From a checkpoint of a small transformer trained on Wikipedia: RMSNorm before each block, no biases in attention or MLP.
Each number is 500 + 50 x the weight over the matrix's rms, rounded and kept within 0 to 999. Layers, rows and columns count from 0. Numbers have three digits each.

# down: layer 4 MLP down (transposed), 1024x768, rms 0.0902, rows 609-639, columns 128-191
# gate: layer 4 MLP gate, 1024x768, rms 0.0908, rows 610-640, columns 128-191
# up: layer 4 MLP up, 1024x768, rms 0.0942, rows 610-640, columns 128-191
down609:543518473506505512469523486568432472435476474552574449513545586524507510445448511455533519581421471632517436425475485494456561534401516444516482533471462429379544515529384463497534475462515516
gate610:532516573582451500473439541597575494524437459461579591479626584396512542514516525441427442404458488486504483463576429539505507518507559594463420526541523533519506523495541450518543511474510456
up610:510587588495567504446566468516508502479446446556562535532577496506452558541500500508512408550461424622517561442547489519586547553512448534384497463517476425543526494453543460444527636479512534
down610:454441512396467455494489513505539494506446505507464512466558407424489467506547516431559459592492349487581517471585466437575576512473535462479511561551496570523420501535463511507502488552513395
gate611:517489507471502459516553492484461492561511458451524514524378536497468486453506499556445437552540489473495529452474440506525488530588489512582486476474540529583530547428457447498466561419537589
up611:573509522428524429581548422479505449529498574488547440481457569459509488582434400549387500511556509428460568520492451536527487468511545521495510562448530534554531472442534480534445482573538558
down611:464504549524516495491476480490538439446410494488443561490551557472443466549489429409428438549575489450481478484437551475476478509534513572492486537531536525459514493480533444493506434455523561
gate612:538469424561480569488523465562558564559528437457495507466448419475468520546499490454481413519520406551436519501528466521511548554423517568514546617474576501503483507577486556458542465466518501
up612:516542507567544490527570516499473571488358497545560486502492471471467520568517415494479447551478562526590483396465492435496597433523487441415514503483472454520535477472539458552547488495526560
down612:499446550492438577563431492595469441486454522493504537516531553506509459485462447490537534504533586394507488453483537481513464528531495569510518465558480496517535484410464501355486588517502448
gate613:562472523510493483487533413552585501517565407626536447498466440499467496514509391601546524557521473479567455502514545520560483432451483443602451485553492420509496604547454500572532576518484453
up613:447455545489384529529441434477511481538458411492443418550526480494484539479472510473546474417484512543449417482465572440495534488494428409512416481514575502505420421581478460464506503500423466
down613:502471567506547507574537489524431584518492531548514542567532494450520516532433495550598522497454540477530517489402571568531527404399600474488454519508543509484473525532522506520532431502420440
gate614:567485514464529410502546421435407444542533499511523508537532474485501497497566491472506481537524354526498517464433527381483441426571482406425542470549475561524498437547480437469468516481457585
up614:396423506527577628447477590498558513535529426435499500520512571518612507565421444481474589409467557382570455487475551467462548439545447505597448502439491464517466512529503573478542496381517590
down614:456490515501501459519457469551509451472555503525483430441513479554485476433467520497490414468552511514440502489475500502409520542436541566459476529458520470364498453535496487509535563471526498
gate615:508479580565505448590455417437564510501492516545541459619396592491371581508450473558525490494513526526554525522491527492460475505466584461399486504562518488477591555499496476543517424522459466
up615:498540529479570451506533472564557470541396581456474519507546559499561546529435523462577476548466439460575514506485418511425514579510511477551452551472489507469489527458535491525528530545492441
down615:436504526553467492556495584472509594508477492515460469529506519516493499487548488577516471472512466472568510449442436508435480566568532467414444554480447506551475491633557480544485560541425476
gate616:555533467452516568545444431559476466607531433552421444555451472547434467479451513474395529503537546441491454498430573553476471500473534474471516512471459536470362550455577481519659448573493507
up616:423460453442438521491544514508505444497435563464514546564476525433519422494668566616539442518480443503487553545441516430562459536568524384477481439555477530449626485467553549544427508476487589
down616:512532399503583523451521495498440447505557434517457480504476517491434520484434518551343558628502488519438517477492532543477505538535500439455408514469421613341521484459548485627511569519503496
gate617:475529577577574548522461587470545489454499501493431550589397573486449580626553574552539438489547499440502467450499489524537426517532573495478428470515465535482492466572459521464484462492498566
up617:496496475397498526568550473476564467476519505492568541541450495532517460569519486512517524601525550533471434460516396542479498476534477523584470435551560511434562532528549565540343406409408560
down617:532611489477488437440462517486509505482533466412529500523411397550530460467554543523412538503561500476547479455454498476464603603559451590550421515502551461522478543543428493402412470439472580
gate618:569530590593511460439503510435510515474426515393455595535493536493430400405451460501652551543492529521534442461652460478604585519428507475482399432450537541489616610454537547527556521480508473
up618:463527469486530578403469487557491471432522441433548490416571583446416529479486539431388536311453470476536471442574528447529490457466499413536480491542461461632501538544484475462514534524472486
down618:472531455556448506460447536542469463580517578401523442582469559411515502555589499474540575561408504515507493483530613629555449575513576485403573584485428535551469599524532552459461523563539502
gate619:420464506498503495543578433520547563549498585502462609525424577553574521536493433453504459454508486521592427528595474387503507562467501443417465448418530566479497516438535582517483499480424416
up619:478452485564507431525483512578530544539597495481589542466431554522523507573548407415443449605400504517455511553493551525466461560506553554471480563526428535595543453425448575409538471470521382
down619:434555458584514547602446482576590542569419522449544485486478538543478482506526439471435474479444539570505540480586509499493516506540564564420582443483466518468471457522559510459580520604425433
gate620:478499450488530511488628505464548530475493560508497480514475496427504519520462642476479505503488490501516511520548589481504579484450500550570584507516535458493517443455494502448483454571506524
up620:480499527584474585536415556494496453476564441493424442523442536468522435463531417468485478594457441443481458478492419485518529463422512471397430434531508517471610543571552444481584565498593507
down620:563601518446460590556560526498525503563534489525418476490561501630482506581480459387436568530424588440484567508419431450439446508497449500454443559588510397610530482518554510547515612415475580
gate621:514481530462432505482488422522474454459529550510503528477535466562464516559474460470540488477490563513471466594445501511542486396503516441531407472432472557534507452509575457451526532467405442
up621:398451554516457464524425566484500492446563454501516471490469525514489522539483545500483514628435504501454405492471532550474559498498464535484554436359563429491558469536498564577448498495394517
down621:522482380466475434507504542612451662457416448455505457477509492510403461566469449504510489531485477518433480568498446545441546440405447560548624468481440498474606473478432573571483441494529535
gate622:433438566549546522505485488518519500551523551588582375523483488533464491456462520429436480550470519511500430445545394532601540498471533496534461550402455514537492415493544418477531518467504524
up622:461491470501477513481421475502551523451642510489503511470579500456549464525516474525568481528531494430493537530435600500556576537478521443407587373483522504581496544374578492609397515537452490
down622:559575519522545480526452562494479501509547539508454455494501565480589502510476550446446531466490414519510371622508609572515586537534524472535478641455408503522550545543485498550515490494538450
gate623:531541525537583420473451441487519643477490563528510469499530536459513468461525449499537518530484555495513414470466466429486565476523520488522488454527589518517469512471457381498465494479517558
up623:482523487593479385494536496483535401541478540466536514510494493542572525499491523505494495557497536463505458502465484490536430436532478453467511563443473501500533490556423488442445512442462430
down623:480562472532406489522512530531474538483568520460561437470476457542509581544480445576440514514542462583474439493505545448523485427510509496497527556556535484523500459518548531478533570445552556
gate624:548397524500437563500444525539484553533599568544555462502471433534443445475424547505507580503536421465486469549427433552506534553481476417413551508442578480502487518515459502512493534502454521
up624:440562449494505503533546476498516493557540495560546440506450510421493535507475529598538450446542508455465504572488480621462376540425537489587495556521469489601535536485478492525538570471463518
down624:441483489475503447465499514473485509592568582583515527499418482514500549514534553551472443503491529515472510467547586444430471462434513521608545469530477545522538426490572485611429540442481505
gate625:488509429566492486464449492526513552473586443433456521444509494492483403491573516528548430540528484476554455570465532494492464521479503423515459459435506506374462495524554529509480590437554476
up625:458543449450503452530551403561520419500467539508503441462461500432519517424423487438411481547487470417561495517491461466534506592365459454542511570538473590567553406450475482542531438441482452
down625:502511572550552478530488521527531509532462526528497420417479379545504526482503545508484500450366537514575493527496486453477576430532514468474502584509581512493442517491468556430539570580532559
gate626:512577429422498425518467505515438496422480429464533478414472603560570393462435477518510435472499563502545574567518515466472596600565485434644554471530465475559417462474453408423515435382416475
up626:499502530469429546536453500481559411517479546476486568499648487372523472534561513523467664475547393561472437487538471492554453410418521461524500594407623434577491529538603588551563451637539495
down626:557527501515457559442498479528539480525636580466412468516508414430479578460565529574580414398362420438503483521464507523505518505595482483423586548470509463537614532518554500545473483546568523
gate627:437456446418485536556438530476465459438451432351492436511582477437430474503526388492496437626532494417521518541506520442473512453479492438573531511417523490499443527526472452493603517502537539
up627:503491522528439467448463554493463527485543544569458472571497549502543505522462483557480583491486493552451541419441506549491571461476610460528570555561536529565494568527497555408498556512538479
down627:460472437442489485562472501539489538436551414576473553598485392539528593442537457551536502481517488577444468538490493457443546580526550490516507547525449453449534527588455536471518554532465488
gate628:477525492511536481493496466407549469548399501534540456485478527533456482553497511547419458537490497494502467412566557483511529515450515582457517555487488525421533534427472415433533541510516498
up628:490512547457476522484469516524565423509476529470523454554436555502454532434541493449507502456472438434468437537511433533556452528390515492504517496555449460520451475469419464520532518508517508
down628:486490488459533509538501486514534551505450515479498453501458480530502527512476506508499510489474494468606509506505525458568486512566520525477523466451508505423540482537510480481482504528457531
gate629:541526442511419454487506471511562445419469508485470580564497477516440537407487475506498473498426502558425486473482450522483483504557518508520462571522493609494462454477499488463527446484518477
up629:534418504569491542477477538425483482529491509475569471527461482495604502595536417614505537435555565467526508543514494504515491630513476416518523401426500510509494597592474543571455514468583405
down629:526489454459465441472500427421442516452473451511590462580502499510645442499507462610577521515525609577464502509518516438459565500493588561515519493497560454464550446534555541623521546531548493
gate630:552477431519525572493451466455561481591476516518569469534465496480531490502513417434445520514569571490534532436563433442523432540438469400413490542518501475526545587463414438448574421469524529
up630:489557445456517530569459509440561501505510507455517467500504395428472398480546454520502419580495467400623562423522405508320516531455543453492460501478481423436429525455493561475471539501517514
down630:456451440571551505509439493451479501502505632525521505548573422481439476453539572474465553552516498475592558510458464586550497480429507472499437470445540504452574477437428621543436542404414471
gate631:487534504433460538544493551502435544454468528467461518446514507475607515525485628524449512497507522505476523564494445427495540551499503517556622526500528430556458492481554484638510489520519603
up631:429502528562479474503533506405529415463516533508471467532491587520477565496538465611428571471536501488462491459567579510537467510469570386521560517576492550467499418405473459460518557446489451
down631:542485524533461473406499584533461447590439528534464538403522546512509537503492347575481538402549527462412477477463387513486495441487472474490552535473461577556430490484550517478412583498527451
gate632:427574548533525509375475413469457458531406474530483528489531528586430467531537595579478466535621541545460525538493579459454535484528507521417483530444422498523530505520423466445488463573451445
up632:420387373423509579569509514529484514572469419512567549515557425511593501478572413422495476436394538534518545479459468507531438553456428477477568451512496546447479502429488521537464493524484490
down632:483458565524504504466565490456573476466436471457520534520485519556445595432415498492465516505487495499443508505475424509471452455375447471519517542541509505613440489540473442516389513544529471
gate633:515447476460526624465471485441462476496506604439502521494535539524500468442519511510479606576542512550463559513543445492598510465538503557507488481485521553435489528448464485560510480476487458
up633:575548454482451409557491505457537473583436485490456492463497490552500478476370561526490448496463498483437475464534479532410563557471507449597500453537548509495532439542473486475555521521498585
down633:515476535548527478471527494520542471455449437483506503512543497522456401524490497545432537459529571427493588554492465472540449462475508507486447444489481528450523536485465425540430446483421505
gate634:537544451508487484530469456463466491568574470472445473612464470525425542481443506409493512490416481486542545477565527494526447517598431535508477479441452536506413499512497566480449437505468392
up634:525519589402502495533444461441457513560508538542465460504495552545468636465545552445578595436575440441492486472518404544492512537425431564524511644566497542523473494459426531421489491433446456
down634:451520509478456551405503513451563562510512483448494457581490480467497547540403448496398555473392510525463541597549521451504539437434529528359401479566537541561451498508452506494595532580491519
gate635:399570443492456505542582454487390535465567547481533493544480500459494431591506563445592519620394431563491554529470514504410466445460485547409380550455476468487433543442534506458478503454487416
up635:383509487458588507424589523546600480542468387601457548527415559529521387473497501497494603540502534503389502545512505567583558444593411467488558533575501476445535401552600445441605521393506461
down635:523481494475536344400478557490519468414544458513540471443380551486522568511439412524469449415474488557412516536432436561614519464457488471536490459565449612495429531506395571386528553509517496
gate636:501532503534511531490505549410486436496475530504499439557502442483449511530542488447519478469583623496513448570518579525608506460464505505461481553533471491442546477551469460440565495527457529
up636:556481471563497502491494428407468573480492532448556490496510525479485411550498477488477461624546433493536526424425463545453505442608448420620516482447557577492403483466618579540471650516540449
down636:497585457535417519589484491513504429412506527446509571592529533498453458434524474597529523515530490586500479529469417502517470404669490495511558470529614481453468487530503571502483508472554372
gate637:498543492562541499519466624532544491534491519505517493448501521421526479497553606503524427475497477556406452401533545475518468517572420498518503592478536445512456551496500432522518535491441527
up637:530502592456480625526571456477460437579459413522535583450546494526471438507495498550563486532537487441564466623493524549486486455512505449453449486459523484548526539484563485485521466513496410
down637:494547569399507469511492451489405447481527540486502398531458432472504539457426502489499504493493487488517499502465508555603445532548560467481525563455478435372509451547528530510501457500536533
gate638:550575512378566445489512493500514445519457491490510586515503532592464459467514508501467567466432501527550507485500467395541443498459479558507509448481419509480508449545456577557532484445453506
up638:545541485482481491473469474393533486487470501500560508472584479492550440417556552549548516508575539575537445464464543523401509493518517500459455517553476646471544418540544502518421468433507392
down638:418476558550521454544536538402463487530521556528528453538577499522395476465449553511430390477604524456452432501454508439552530543509431525467466484487435528470511532551528506480536460497468535
gate639:533521507520574500534502483482500485518475390500528597478527484494506474532502442490558425543480485507503406463474447429476542513606578467477437607471549511505460534382445427450396463536531530
up639:446462604424438591513374529447495467488379542433390435536505521507592456521552513534485523530478482445615481517585535537396504514484436554511512396528542473527534546569473570546463421424481483
down639:534516466481501535534480461468488391490498445523533469511474489512464574513550488440503515487503462485488425492551475513487483517531514419430559557504484466494489527499481530542435437500486401
gate640:486455443521463460487467481446511407525499468600456508430462480487406457456496408469599553450493508485518498513434585561446490475507421474561468576478510510517434453498519471467555513455515517
up640:509415545458469484499452503426533478510490466566477488525535498504463503392587500511484529524502500522496527520458436504508478534557496480462510492411552518558502485509486444509391480473509532